Weights of a small GPT-style language model, trained from scratch on English Wikipedia: 8 heads of 64, tied embeddings.
Each number is 128 + 24 x the weight over its row's rms, rounded and kept within 0 to 255. Layers, rows and columns count from 0. The size above them is the row's rms in percent of the matrix's.

# layer 3 MLP down (transposed), 2048x512, rms 0.0444, rows 1985-2011, columns 256-383
size [ 95 102 112  90  92  89  92 101 108 100 106  98  94  92  95  91  96 116  86 110  97 110 147 100 116  98 102]
[[ 83 126 125 136  85 163 131 116 158 123 107 138 124 103 116 128 153 128 126 109 139 104 150 127 124 119 134  91 124 130  83 123 146 109 120 134  87 122 159 111  90 116 140 169 156 147 153 103 120 158 160 139 153 139 129 147  82 135 142 140 108 181 142 159 115 146 135  81  85 143 104 143 155  61 127 114  85 131 143 159 150 109 145 117 101 136 134 116 103 115 146 110 175 109 104 134 142 135 125 139 151 112 102 102 182 115 137  92 152  98 145 116 164  91 125  99 142 105 127  88  84 185  87 117  90 134 122 131]
 [139 110 144  72  98 133 140 137 122 144 137 117 180 111 133 103 138 122 107 141 113 103  87 149 170 117 139 110 128 175 150 127 138 172 143 128 130 130 111 142 115 149 126 119 127 129 109 106  94 133 113 139 133 140 172 142 118 113 133 138 154 148 166  98  79 163 121 111 135 120 156 121  94 122 122 132 189 111 135 156  81 143 163 113 127 129 137 113  90  99 144 111 148 109 153  88 122  75 151 139 112  95 125 170 100 122 102 127 102 106 154 102 113 104 113 149 129  89 128 178 161 146  95 137 123  94 167 119]
 [144 172  90 142 135  92 164 151  95 135  99 161 132 168  93 124 117 112 151 132 116 141  92  90 117 121  90 115 134 120 108 103 156 115 142  81 157 136 126 156 131 128 109 119 137 133 120 136 134  70 113 131 107 156 141 160 135 112 127 117 150 136 132 152 130 121 152 151 115 152 105 129 133 143  90 104  93 159 107 154 153 137 128 151 164 166 131  95 139 112 103 162 132 137 138 146 106 114 134 162 138 123 109 102 115 131 116  88  91 133 102 107 165 135 123 131 118 153 111 128  83 108 158 117 125  87 130 129]
 [163 131 123  95 130 120  99 144 136 124 152 137 143 108 115 113 132 139 136 130 115 140 165 146 135 105 169 124 145 131 119  93 116  95 160 122 118 137 141 142 101 100 113 145  97 123 101 144 128 131 102 146 117 130 146 127 126 138 140 125 104 139 111  77 119 123  79 158  77 111 129 108 148 143 192  71 137 132 133 115 107 109  86 141  72 124 154 107 146 126 140 153 153 163 162 165 127 128  84 144 114  77 115 149 131 131 135 117 101 160 130 135 121 108 141 144 143 147 104  99 171 113 124  77 107 153 128 140]
 [117 196 127  78 128 138 106  90 114 155 117 118 179 136 126 129 132 119  84 130 124 130  92 215 115 142 118  86 130  99 135 136 163 152 166 139 184  86 110 107 108 101 128 140 103 133 114 114 113 171 141 155 171  92 105 112 134 105 103  86 164 136 139 148 108 145 121 133 160 142 121 141 151 114 123 123  96 155 146 169 179  82 126 142 118 171 134 137 118 101 105 130  91 123 110 174 114 128 143 124 115 160 113 117 145 160 158 140 118 149 179 144 137 156  85 112 141 133 141 134 140 133 160  98  97 113 111 122]
 [157 113 124 103 100 159 142  82 160 121 133  91 116 146 102 129 138  84 184 153  95 136 146 119 120 131 126 149 119 124 120 120 123 147  81 147 106 130 140 151 174 160 121  85 103 104 118 121 137 104  89 128 150 113 156 160 120 132 149 103 117 141 120 149 157 151 100 129 142  82 140 111 147 138 141 113  89 141  91 124 126 117 124  99 114 109 133  93 119 131 132 104 106 144 159 148 152 114 106 177 114 129 113 130 135 119 106 134 120 142 147 108 122  93 115 107 123  86 181 133 132 122 133  66  85  86 151 129]
 [142 147 118 119 117 142 135 109  78 128 119 133 118 114 145 113 105  81 122 121 125 134  92 115 141 100 140 148 123 119 116 190 173 121 125 126 111 104 125 166 137 131 148  80 139 128 131 162 195  99 131 111 162 151 101 111 117 115 124 103 103 133 145 141 164 164 101 120 148 102 128 122 139 122 132 116 101 132 124 150 125 104 146 106 127 137 122 160  98 139 188 105 124 162 156 108 115 191 151 108 144 114 100  83  95 166 123 176 124 159 114 131 133 111 131 139 119 153 104  93 159 121 103 141  95 195 187 105]
 [167 134  83 126 157 129  96 135 185 148 126  97 108  98 104 147 121 123  97 124  93 130 108 148 129 119 100 144 113 131 171 146 117 121 149 132  66 135  91 172 111 115 133 112 125 114 163 133 101 125  45 134 124 145 104 167 161 163 120 102  96 132  99 184 158 131 131 130 151 121 156  93 126 117 125 111  97 100 129  96 130 134  73 126 140 143 118 149  89 126 138 135 138 121  99 122 112 138 150  97 126 131 113 141 138 137 127  83 157 113 190 104 107 119 112 102 158 121 143  81 133 154 125 124  78 124 125 140]
 [141 136 101 180 101  99 158 131 108 122 130 139 104 113 155 118 154 111 126 133 175 180 130 137  98 141 107 166 137  82 104 112 120 125 117  88 137 144 144 128 127 125 107 160 144  76 132 146 134 142  91 153 123  90 155 183 146 106 146 116 104 151 125 132 106 116 141 124 106 144  67 136 140 128  88  94 135 134  85 111 148 104 157  96 150  87 124 125 100 146 108 179 138 129 171  89 154 132 119 127 115  96 128 147 160  84 124 121 148 125 109 123 122 129 128 140 126 133 110  91  74 162 130 180 107 121 119 114]
 [180 114 128 136 105 144 126 125 134  87 138 148 137 141  97 116 122 111 149 140 111 148  64 184 108 149 153 120 130 118 163 140  64 165 135  91 119 117 100 124 105 130 122 185  85 164 145 132 158 136 133 102 105 100  93  88  95 174 113 157 127 128  95  99 126 134 138 141 148  91 154 131 103 153 105 117  89 161 138  97 173 137 132  79 113 144 137 126 119 156 105 135 156 109 113 131  98  85 131 100 120 124 112 151 135 114 115 109 134 107 126 149 143 115 168  99 118 107 140 140 146 129 132  91 122 123 188 153]
 [116 137 130 111  99 121 114 160  92 133 163 141 151  81  99  95 105 134 113 140 124  71 110  83 151 152 101 134 154 147 104 115 132 113 149 107 152 128 138 125 138 171 117 128 114 148 166  89 150  97 126 133 136 175 173 152 145 124 125 110 150 162 121 124 113 143 109 129 153 137 155 143 125 133 128 141 136 132 156 120 143 116  95 158  87 132 133 128 124 122 124  93 123 113  69  99 148 135 156 121 134 127 162 141 127  88 104 173 109 174 167 138 142 123 129 114  88 120 161 110 113 124 100  62 146 124 128 130]
 [101 117 184 120  98 108 132 102 110 104 121 131  99 105 131 118 143 139  91 141 134 150 170 104 128 151 158 133  75 134 127 137 127 142 161 160 124 132 157 126 140 105  95 144 108 146 151 121 137 108 150 121 100 111 150  90 168 130 127 132 108 165 112 153 136 126 168 123 123  97  94 126 129  94 167 131 138  98 127 133  96 112 126 140 177 149 104  82 165 141 129 125 115 139 165  94 150 109 112 128 114  74 110 126 152 143 117 117 125  89 103 121 130 146  97 139 115 139 164 139 139 148 124 123 135 105 156 109]
 [157 136 126 135 122 114 171 132 124 127  94 137 119 144 155 114 111 146 122 176 110 151 154 126 120 150  98 159 169 137 141 125  90 165 137 112 130 146 147 155 125 138 102  91 118 124 177 129  69 117 109 109 108 158  85  86 129 140 101 149 159 129 111 186 107 158 145 113 119 162 121 135 139 137 100 129 100 164 123 104  72 128 134 140 108 139 130 109  87 127 125 149 129 126 114 103 130 148 129 128 114 156 129 108 137 120 102  87 110 101 140 159 111 106 146 160 139 124 151  87 116 140 121 100 143 100 143 143]
 [123 142 118 154 108 106 122 121 146 128 117 158 128 133 127 121 128 121 135 129 170 122 107 117 115 109 126 110 115 108 130 124 159 148 149 149 102  53 124 181 101 133 141 202 158 124 130 153 151 124 107 103 140 134 110 111 171 146 146 114 104  73 152 113 155 139 148 104 119 183 109 147 138 146 159  71 141 164 107 138  91 122 157 122  99 142  94 128 139 140  87 126 145 127 115 144 141 149 140 129 100 146 104  83 152  74 104 142 114  87 166 127 113 122 132 124 167 104 120 161  89 131 114 189 177  92 114 167]
 [141 139 122 128 100 133 116  93 139 140 114 136 141 137 171 146 137 146 119 124 114 152 145 157 126 150 110 130 122 142 116 144 112 100 106 118 143  97 133  86 132 112 161  98 157 121 133 145  79 198  85 151 148 152  99  99 174 116 100 116 108 112 143 105 153 134 145 148 132  95  76 112 103  78 133 148 129 132 139 128 128 151  95 128 124 195  99 143 143 109 127 141  82 110 117 145 154 138 168 102 144 153 161 133 121 106  84 153 147 106 163 131 151 109 152 154  79 144 146 139 138 114 129 140 121 112 138 124]
 [137 156 124 155 144 155 157 170 128  84 151 146 103 137 119  85  94  95 144 106 144 151 103 111 148 111 127 161 151 144  97 135  64 163 146 128 148 141 155 123 147 145 134 106  85 149  97 113 153 124 137 119 134 177 120 113 107 132 140 132 136 156 135 137 122 164 152  99 117 117 158 113 149  96 127 141 136 153 143  88 113 132 119  60 141 140 137 124 139 106  87 153 134 116 112 133 132  97 121 133 116 134  67  88 114 154 151 139  93 141 139 152 124 162 118  97 133 108  83 148 130 120 132 102  94 123 144 130]
 [133 134 162 121 130 176 146 139 117 124  97 116 166 147 157 137 119 141 134 102 160  77 142 137 127 109  75 169 126 165  92 110 119 198 124 113 135 151  88 107 129 128 102 145 129 120 142 126 128 123 171 125 126 121 125 130 164 133 128 111 123 116 149 150 148 152 160 183 101 130 142 185 130 111  74 144 152 122 108 135 132 143 124 141 151  98 107 122 155  96 140 157 123 133 136 134 157 136 140  90 149  94 143 101 126 126 159 162 129 136 197 107 144 133 113 129 107 132 123 115 118 135 118 183 117 120 126  99]
 [126 151 147 143 151 146 157 131 105 138 137 121 113 141 130 165 158 120 151 107 166 146 141 146 145 108  84 132 126 132 110 103 156 123 134 131  97 158 119 122  95  79 127 129 122 145 138 164 134 139 126 139 154  96  89 142 165 145 124 146  97 139 123 124 125 104 158 102 153 111 117 136  97 152 150 160 137 147 125 151  93 116 152 178 113 111 118 136 117 161  89 107 133 144 126 156 183  83 115 151 133  99 167  80 101 127 141  88 114 129 110 144 110 111 111 127 113  84  96 156 106 150 140 157 122 115 108 128]
 [130 126 115 117 115 144 155 105 126 119 107 149 125 136 110 135 105 102 145 110 167 136 145 117 123 121  97 109 157 132 148 120 130 129 123 112 136  80 153 126 130 128 130 158 135 112 125 132 108 117 110 123 132 161  94 160 111 147 153 144 181 121  82 108 127 178 131 109 130 148 124 156 102 109 134  88 151 124 162 155 107 157 170 178 105 139  99 178 130  96 102 103 103  93  80  90 133 145  78  86 192 134 122 134 117 135 131 161 164  81 137 136 126  85  90 128 140 136 130  83 146 166 152 144 115 106 102 125]
 [ 95 163 133 127 148 103 101 174 137 116 135 142 134 167 174 146 129 140 110  87 131 154 146  96 135 122 131 141 147 152 154 108 128 107 132 131 150 119 136 122 130 123 106 135 103 137 102 138 167 152 182 138  73 107 138 153 119 145 149 143 120 102 148 124 152 164 111 105 180 125 181 155 101  49 146 120  88 128  98 114 146 139 109 106 102 138 123 129 110 146  96 164 165 124 164 111 147 122  91 135 119 168 119 103 120 140 111  95 138 134 143 121 111 136 161 145 103 129 121 147 116 122 132 125 149 114 123 112]
 [110 111 106 163 166 116 153 109 118 145 127 205  96  93 146 151 105 186  88  86 113 130 142 115 119 108 103 121 132  96 138 146 131 130 119 168 119 104 146 106 120 119 115 163 116 178 138 137 160 126 133 121 129 110 149  76 162 106 111 136 118 154 122 148 145 100 133 124 139 160 131 127 105  80 134 106 138 127 105 139 124 117  98 127 159  91 192 112 187 144 100 107 163 146 122 172 172 143 132 139 124  95 162 169 126 102 105 137  94 126 105 111 121 147 158 113  81 122 144 171 115 127 140  95 130 115 110 145]
 [110 115 148  94 175 103 111 105 153 165 133 155 114 110 147 152 116  81 109 144 124  84 146 104  85 121  87 122 150  89 123 105 119 151 154 116 112 160 126  96 119  84 138 115  93 120 152 148 164 104 131 107 126 149 142 136  92 134 139 128 155  90 151 134 129 131 114 181 122 159 195  77 153 123 119 140  95 157 151 139 122 103 118  89 111 108 204 113 127 122 146 171 157  98 102 154 117 127 115  90 116 111 141 126 145 128 137 123 152 180 142 111 124 145 111 121 143 121 156 105 120 113  79 178 113 136 160  99]
 [109 119 158 209 137 144 131 127  92  84 140 121  98 125 149 149 104 154 109 165 143 127  99  85 121 158 117  99 144  99 102  95  85 135 135 136 146  92 145 147 123 135 159 126 184 167 138 160 123 118 110  81 118 140 125 127 110 133 163 154 132 141 172 137 170  85 127 113  53 104 182 170 155  98 128 120 124 150 124 110 101 142 179 139 140 148 149 183 171 132  99  89 130 110  62 129 135 130 141 122 135 149 137 126 122 144 144 152 154 104 103 103 144 178  99 136 129 142 126 117 127 135 128 178 131 156 108 129]
 [116 128 120  95  96 130 115  96 127 156 139 112 139 142  83 136 129 155 156  83 110 106 131 118 132 133 153 127 130 111 125 131 154  99 126  93  79 146 109 130 166 112 132 131 115 156 168 144 122 131  94  97 138 130 125 161 144 145 133 128 162 127 130 148 164 161 141 113 157  87 132 110 113  74 179 118 137 151 126 114 138  91 119 104 136 116 121  94 112 100 134 163 117 150 148 151  99 147  84 159 119  85 133 164 146 136  84 156 130 138 123  95 108 138 125 153 115 124 156 126 130 140 116  99 111 109 144 133]
 [128 147 159 144 137 161 155 123 152 139 107 131  56 141 127 115 128 142 106 146 173 132 162 108 109 147 144 139 157 120 123 128 115 104 107 196 123 107 153 136 137 168  90 145 135 169 136 156 140 117 180 119 152 140 154 128 153 121 113 147 129 146 145 105 158 112 110 122 144 137 140 111 174 128 145 151 157 120 124 157 122 184 166  72 152 141 129 118 138 119 108 114 130 126 110 142 162 158 114 121 131 128 128 113 119 133 142  93 127 150 145 126 108 115 121 169 157  93  82 173 136 146 161 139 105 199 139 148]
 [ 93 155 125 149 152 105 152 121 106  98 160 155 160 128 129 173 146 140 145 131 140 115 102 111 109 144 149 152 111 143 120 138 167 133 154  64 160 138 115 179 108 174 158 101 171 102 144 106 143 134 122 106 125 135 131 148  99 137 108 101 150  96 103 142 130 135 142 121 105 103 138 129 151 131 145 139 105 134  76 107 135 115  94  91 115 117 131  69 153 109 136 132 117 137 122 166 161  84 136 147 151 120 127  93 108 184 136  88 134 122 104 115 140 105 123 122 128 113 136 122  85 132 145 108 146 137 153 106]
 [130 131 127 134 107 117 169 140 119 165 137 141 120 115 100 153  82 152  80  85 155 132  99 138 123 129 161 136 113 181 195 165 119 149 121  95 148 134  98  81 118 167 118 130 156 103 143 156 110 186 101 176 124 138 136 131 123 137 136  94 102 171 106 128 123 153 186 127 131 128 150 122 142  93 120 182 139 203 115 162 107 140 125 143 112 123 124  96 184 130 126 138 132 119 136  94 167 143 131 135 168 126 154 111 113 131 132 120 115  68  70 129 116 116  95 123 163  85 149 130 128 136 106 129 139 148 101 119]]
# layer 3 MLP up, 2048x512, rms 0.177, rows 1986-2012, columns 256-383
size [ 93 111  95  96  93  91 101 106  89 107 101  94  92  95  87  95 108  96 106  97 107 144 104 113  96 104  97]
[[125  96 148 121 142 135 163 117 157 145  91 112  79 107 139 110 122 122 131 125 114 150 134 145 105 173 130  58 137 123  96 125 100 141  87 109 117 143 123 105 117  94 148 112 133 136 114 114 109 130 151 163 179 116 140  99 127 119  99 147 103 124 139 125 165 141 102 143 159 141 123 120 174 142 148 146 145 123 140  97 132 130 115 168 111 135  99 114 122 132 151 163 137 154 166 159 139 117 150 149 129 116 146 133 147 151 109 131 140 109  95 153 142 100 113 167 145 173  99 125  90  81 100 127 141 149 158  93]
 [ 94 126 159 124 138 126  98 160 133 137 142 139 121 109 145 120 126  93 126  96 132 122 128 126 124 157 120 148 119 145 134 112 113 131  98 110 103 151 146  86 148 128 136 113 164 150 179 133 124 133 110 113 150 124 169 134 113 119 145 161 109 124 152 126 131 147 158 114 160 133 110 187  85 107 126 102 106 141 142 108 155 117 194 128  90 125 142 137 119 110 109 183 141 157 107 154 144  89  88 174 149 135 156 120 109 168 123 124 131 115 131 183 136 106 151 135  86 103 102 131 127 118 174 111 159 163 141 161]
 [121 103 124 136 114  91 119 135 113 151 107 104  97 104 189 106 144 144 106 125 107 176 124 139 122 151 135 132 129 148 105 150 146 126 107 146 110 101 128 131 113  64 130 101 133 147 157 152 108 135 153 112 140 162 140 105 105 185 104 158 144 175 137 173 132  92 139 146 141 126 105 114  92  82 102 110 139 107 119 106 199 105 150 130 141 137 133 113 121 134 116 123 123 121 134 148  86 131 170 128 100 136 171 151 142 140 127 158 137  77 102 123 156 124 124 165 120  88 133 184 142 110  92 152  62 146 101 125]
 [145 123 147 108 159 103 163 136 126 132  78 148 182 141 108 115 145 102 139 153 153 168 146 130 184 112 114 187 161 119 136 144 137 105 144 100 144  91 111 166 132 121 165 121 117 107 149 133 125 115 157 169 122 119 121 151 114 156 138  86 113 121 120 201 111 156  80 132 123 137  79 138 131 116 114 144 159 121 110  79 141 109 115 110 133 160 103 130  93 136 141 199 172 129 138 128 111 119 111 112 124 107 122 124 132 141 111 125 133 129  93 127 122 128 141 115 152 131 146 138 110 166 183 121 134 105 144  97]
 [113 114 126 113 121 129 142 115 164 148 142 100 143  93 170 169 136 142 110 162 124 109 112 122  88 157 130 133 175 156 117 138 108 144 129 142 130 125 107 152 112 132 107 120  90 107 140 161 105 128 136 134  85 149 157  86 147 115 145  74 127 153 129 122  91 128 105 104 106 123 125 164  94 172 172 168 131 164 143 129 163 133 181 145 118 128  86 127 139 123  53 140 124 107  99  82 131 121 126 141 149 118 138 105 119 130 118 158 102 138 132 119 134 118 133 144 175 102 135 115 151 102 137 131 143 112 115 114]
 [152 123 152  96 120 162 134 102 108  89 146 114 135 139 119 130 119 137 106 149 158  91 140 128 165 121 134 137 105 132 114  95 111 109 117 113 111 134 114 104 138 105 137 118 108 115 111 105 144  82 148 123 141  76  75 124 161 168  98 115 129 157 110 163 131 136 120 172 116 123 150 117  97 164 134 129 141  97 134 138 118 137 115 126 159 113 119 117  94 138 137  84 111 134 123 139 155 118 134 158 143 124 102 137 134  90 118  97 117 158 130 103 118 120 129 104 140 140 116 157  84 153 145 151 122 116 158 126]
 [182 121  89 159 165 155  96 149 164 181 152 112 100 119 126 198 108 134  96 126 128 104 165 139 110 175 124 123 154 101  90 134  84 111 132 160 125 163 127 173 140 109 116 113 129 123 125 148  47 138 105 115  98 114  91 151 137 117 147 107 143 116 124 138 111 126 150 142 205 107 160 121 140 119 106 113 162  92 119 142 137 100  95 101 132 145 158 127 125 115 144 102 172 167 140 150 109 116 129 165  81 152 151 136 126 151  87 123 159 142 118 113 123 153 125 126 117 142 132 116 110 153 150 127 138 147  95 165]
 [135  90 137 116  98 136  87 118 173 156 114 124 104 123 128 122 122 139 159 165 122 117 158 142 144 150  93 135 115 124 133 128 135  97 164 119 138 126 126 130 114 134 104 121  88 113  81 120 159 103 106 122 126 133 170 143 110 124 120 133 126 140 161 169  91  83 175 116 122 116 147 165 128 119  99 113 103 118  99 144 150 139 118 174 145 130 132 125 144 115 210 159 159 112 127 117 130 143  97 158 111 130 122  78 115  86 183 163 115 124 154 101 140 165 133  87 133 168 138 158 144  93 160 171 130 114 156 127]
 [118 111 142 139  85 112 132 150 121 107 129 150 113  86 128 117 101 113 139 100  97 100 155 119 121 141  90 127 120 151 142 112 147  97 165 136 120 113  94 143 104 161  98 140  96  83 133 108 104 141 109  91 134 139 124 100 119  88 109 165 122  95 151 134 158 133 156  99 109 157 136  92 147 140 124 148 132 161 107 136 148 136 133 154 191 146 153 133 108 136 120 161 126 116 159 143 171 130 124 115 123 126 117 160 126 114 128 105 160 144 119 147 110 113 118 144 110  89 174 122 171 175 133 152 121 117 157 124]
 [ 92 136  77 108 154 116 108 126 131 113 113 151 150  89 106  93 140 160 115 126 146 102 105 171 156 154 115 122 106 117 127 112 158 124 150 139 156 118 122 101  92 117 113 147 132  72 157 108 155  74 151 103 105 101 107 137 136  88 134 109 126 118 112 172 114  76  78 133 169  91 113 110  74 154 147 121 135 127 161 144 132 135 133 108 163 119 143 118 107 147 139  91 153 120 137 107 115 102 139 116 137 128 125 162 128  91 115 137  59 136 104 119 118 141 151 147 136  90 158  94 152 122 119 148 114 145 130 133]
 [115 128 105  77 132 147 120 163 124  92  79 126 112 130 124 190 120  72 132 164 147 133  82 118 140 117 126 138 103 141 124  80 114 144 124 146 115 101 140 118 147 128 205 128 104 119 132 135 150 113 109 143 103 112 118 121 149 155 142 149 102 116 103 165 100 120 132 145 114 122 148 145 125 147 108 132 144  91 117 127 120  89 169 171 148 161 159 125 150 119 173 118 133 117 139 135 109 110 175  75 118 120 142  97 152 144 158 168 102 125 136 130  96 107 125 165 110 128 134 119 161 141 133 125 128 169 152 166]
 [106  98 141  98 141  99 130  87 121 137  90 149 181 133 137  95 129 145 148 129 139 105 126 126 176  92 134 149 144 120 103 108  98 115  96 106 107 161  68 135 103 159 102 110 156 131 100 102 162 131 100 144  84 150 129  85 119 185 107 132 138 108 134  95 150 148 137 146 198 135  95 168 107 159 137 164 145  56 155 143 159 133 140 125 118 106 153 130 107 141 120 134 104 112 173 152 126 114 104 110 159 110 129 190 118 149 121 110 125 142 145 132 105 118  77 135 124 123 130 118  91 134 159 161  67  86 133 123]
 [ 97 102  92 171 137 129 157 121 153  94 125 128 133  66 158  78  97 142 166 134 151 114 113 129 147  71 126 128 127 120 131 152 167 139 117 110 127 122 149 137 139 109  99 128 135 123 152 117 141 115 116 173 125 141 181  87 118 115 154 125 123 114 167 118  90 114 156  86 177 180 157 137 162 121 141 117 126 136 183  79 119  71 119 152 107 123 117 145 137  96 121 103  89 140 107 140 140  85 193 176 148 127 141 109  88 124 164 125 145 120 134 115 115 108 136 119 155  80 101 143 101 115 144 132 137  98  96 145]
 [128 119 112  91  79  81 170 143 108  89  91 167 139 117 172 181 137 154 104 164 114 103 104 133 132  86 145 126 145 110 127 180 131 109 152 155 144 145 127 148 139 144 107 109 153 169 133 135 120 143 142 108 160 119 113 117 111 145 113 105 140 125 121 110 148 100 127 148 172 152 180 185 128  68 140 115 106  75 133 110 140 124 146  91 152 148 146 115 122 152 129 124 133 125 154 127 136 117 140  89 151 100 130 159 121  98 139 141 144 178 145 124 134 111 168  93 134 127 126 123 153 116 148 186 154  78 132 130]
 [121 137  98 107 158 134 112 149 149 131 114 105 102 131  85 152 141 165 129 169 140 126 112 133 146  72 121  63 141 115 148 142 146  67 127 120 143 109 123 104 137  89 124 173 134 118  68 131 130 106 155 124 124 134 128 149 119 102 131 103 117 125 118 153 132 105 100 149 143 127 151 107 113 117 149 128 109  98 128 110 119 154 118 145 122 118 128 110 155 131 134 148 147 104 140  62 186 134 142 113 116 125 142 168  99  84 102 116 134 163 127 119 176 105 132 129 160 176  78 157 119 159 103 115 142 119 168 166]
 [119 146 153  88 121  81 117 159  87 121 159 138 104 110 150 121 139 118 156 153 121  96 141 204 135  98  99 137 155 159 136 162 159 134  94 119 123 113 124  95 138  89 108 110  88  88 125 127 136 116  98 112 168 125 152 114 117 156 138 107 146  94 108  95 122 124 109 158 152 104 137 176 152 130 149 140 142 119 114 132 155  75 147 115 136 116 131 119 167 169 110 155 192 153 172 150 142 132  97 121 115 104 100  88 105 105 115 135 179 107 135 143 161 166 122 106 123 126 141 147 129 124 101 136 107  84 120 117]
 [ 90 127 134 122 136 134 179 156 143 159 147 152 144 113 119 119 166 131 177  96 121 122 121 102 173 122 117 112 114 153 107 143 159 118 138 142 129 135 171 134 129 124 130 165 126 121 125 123 116 118  76 144 115 120 122 143 137 146 106  94 130 131 123 128 118 116 136 141 140 110 131 131 147 134 148 135 140 187 121 161 124 110 108 133 125  98 160 126 113 139 159 138 130 113 121 145 112 138 108 156 160  89  94 110 104 131 119  93 144  89 144 115 121 137  81 104 142 104 152 135 125 108 135 163 101 124 158 114]
 [ 62 114 108 136  97  95 107 125 148 135 111  91  76 127 119 108 115 116 130  83 125 142 107 118 138 200 106 155 156 162 122 121 115  96 118 136 131 126 123 132 112 157 143 165 119  97 159 124 123 120 144 125 132  88 115 139 132 152 143 104 127 103 115 128 111 146 123 128 135 132 113 135 102 132 140 123 132 121 142  81 143 121 126 140 183 110 122 137  68 141 147 141 123 152 169 134 124  94 127 149 152 103 136 162 143 108 148 171 112 127 161  81  87 132 117 166  94  63 148 130 186 138 136 114  95 155 138  91]
 [153 156 135 129 156 121 112 158 120 127 165 146 139 125 151  79 104 137 108  74 161 148 115 119 141 126 123 123 143 118 128 110 118 159 145  92 144  96 180 171 137 163 107 110  84 143 117 128 121 126 109 114 121 128 106 112 116 122 126 125  92 168 152 106  96 103 147 130 117  58 136 131 152 111 119 125 116 114 142 126 165 143 109 128 184 130 112 128 140  64  91 179 123 135 137 141  92 143 143 123 152 112 149 125 157 139 127 132 105 133 146 141 136 125 131 155 127 148 136 113 137  78 113  90 158 158 133 156]
 [140 172  73 113 116 110 156 117 129 133 109 150 119 131 135 189  96 130 172 136 134 170 111 130 129 128  96 144 147 137 116 144 132 142 104 130 147 143 110 109 148 115 135 147  90 131  96 135 135 156 130 101 131  96 121 139 122  85 161  97 110 108 124 130 152 124 133 104  91  78 161  84 113 107 141 116  74 143 157 125 145 109 163 140 109 109  89 143 141 170 116 147 137 133 155 129 125 132 131 159 136 103  97 143 129 119 114 106 133 140 110 107 109 141 133 127 119  85  75 162 158  99 101  91 120 127 168  61]
 [121 126 137 101 164 145  88 132 122 122 126 127 140 133 116 108 151 104 127 138 146 122 153 118 121 151 121 161 149  98 117  99 144 146 121 100  85 157 135  65 120 103 117 193 115 116 140 150 173  93 160 118 132 160 120 122 144 179  93 115 127  78 145 113 137  99 139 116 131 155 116  87  80 152 118  80 132 111  89 139 123 120  97 145 128 130 186 166 122 140 166 126 152 107 128 131 115 108 107 124 148 150 139 153 125 136 103 109  97 132 105  92 114 165 108 131  92 118 168 103 126 134  96 183 121 144 169 136]
 [ 70 132 111 122 116 144 125 122 166 166 166 145 113 142  91 126 144 132 164 119 144 130 136 124 112 108 181  95  95 163 114 160 129 163 111 136  87  98  90 106  95 134 131 113 140 145 107 121  85 114 147 113 129 161 107 164 155  98  94 111 128 115 125 145 139 133 145 138 130 170 142 133  98 126  96 106 109 116 102 110 121 117 177 173 134 177 144 150 131 147 122 128 145 129 130 147 126 105 155 152 146 151 136 131 102 170 106  97 112 119 140 111 127 132 130 156 140 194 177 139 106 110 150 133 161 114 112 144]
 [116 104 131 165  84 134  97 156 128 131 139 134 103 129 109 151 155 161  91 121 137 130 128  62 146 147 144 153 136 113 110 166 113  83 138 127 110  87 114 155 123 137 102 166 109 106 120 135 160  99 128 134 158 165 128 136 107 185 130 123 154 156 118 113 160 128 154 104 133  95 135 139 132 114 137 142 134 140 121 132 161 142 133 108 153 111 164 109 136 137 125 131 124 130 138 111 151 130 135 100 133 112 121 149 131 129 148 146 168 123 137 115 150  94 152 136 107 109 102 174 121 115 150 119 142 110 116 112]
 [114 132 124  70 150 121 155  69 138 148 119 121 139 109 117 117 108 175 137 100 140 115 115 130 143 144 150 159  97 187  96 119 102 105 122 132 166 101 133 139 148 115  97 115 114 106 119 104 133 164 130 135 111  77 187 116 110 139 123 110 144 148 151 124 122 127 106 109 103 119 112 133 118 101 131 134 121 142 118 132 131  85 124 135 147 147 165 136 119 142 167 126 143 116  97 140 129 114 101 149 104  87 105 122 123 139 129 115  84 167 124 127 161 117 123 125  51 120 120 144 164 124 158 128 124 141 117 122]
 [112 187 148 169 128 138 154 149 179 162 113 162 102 102 110 117  96 143 115 126 137 114  96 134 155 116 151 119 114 123 109 141 108 116 112  79  73 116 106 136 168 140 134 110 146 117  70 151 128 133 171 133  66 135 139  73 170  75  95 132 123 149 105  98 138 109 142 142 107 108  89  95 134 121 138 133  97 127 138 117 137 120 124 129 125  98 131 187 158  84 148 126 155 128 150 132 131 147 129 133  86  98 160 152 150  71 111 148 149 128 104 151 107 145 129 106 105 152 140 127 106 122 167 133 115 127 113 164]
 [101 106 131 157 137 125 125 155 147 142  64 144  87 119 122 126 116 140 130  94 112 122 132 124 122 138 130  74 145 127 115 126 130 149 128 157 129 107 160 112 128 109 134 109 122 145 112 147 147 118 158 115 119 162 135 160 141 151 157 116 123 166 161  94  75  94 114 150  93  99 151 142 176 130 138 142 131 159 148 119 152 130 132 175 100 116 136 148 162  83 129 124  81 142 150 103 156 139 119 120 113 143 135  98 194  99 126  88 152 124 118 114 147 137 112  93 115 114 162 160 110 109 137 134 175 114 100 133]
 [162 120  84 126 131 146 122  78 104 141 134 128 122  93 132  85  96 128 104 118 104 137 130 138  97  94 101 153 105 155 124 144 123 122 143 126 131 136 129 152  76 146 139 146 144  88  92 133 130 116 126 113  87 107 127 126 136 128 119 137 137 137 156  96 144 109  75 124  98 141 129 125 178  90 102 122 146 112  82 115 122 112 137 123 110 154 105 104 127  79 169 133 142 139  94 124 130 122 144 155  89 110  99 111 125 113 112  74 129  93 130 175 138 130 109 128  91 143 145  81  86 140 125  96 136 158 126 126]]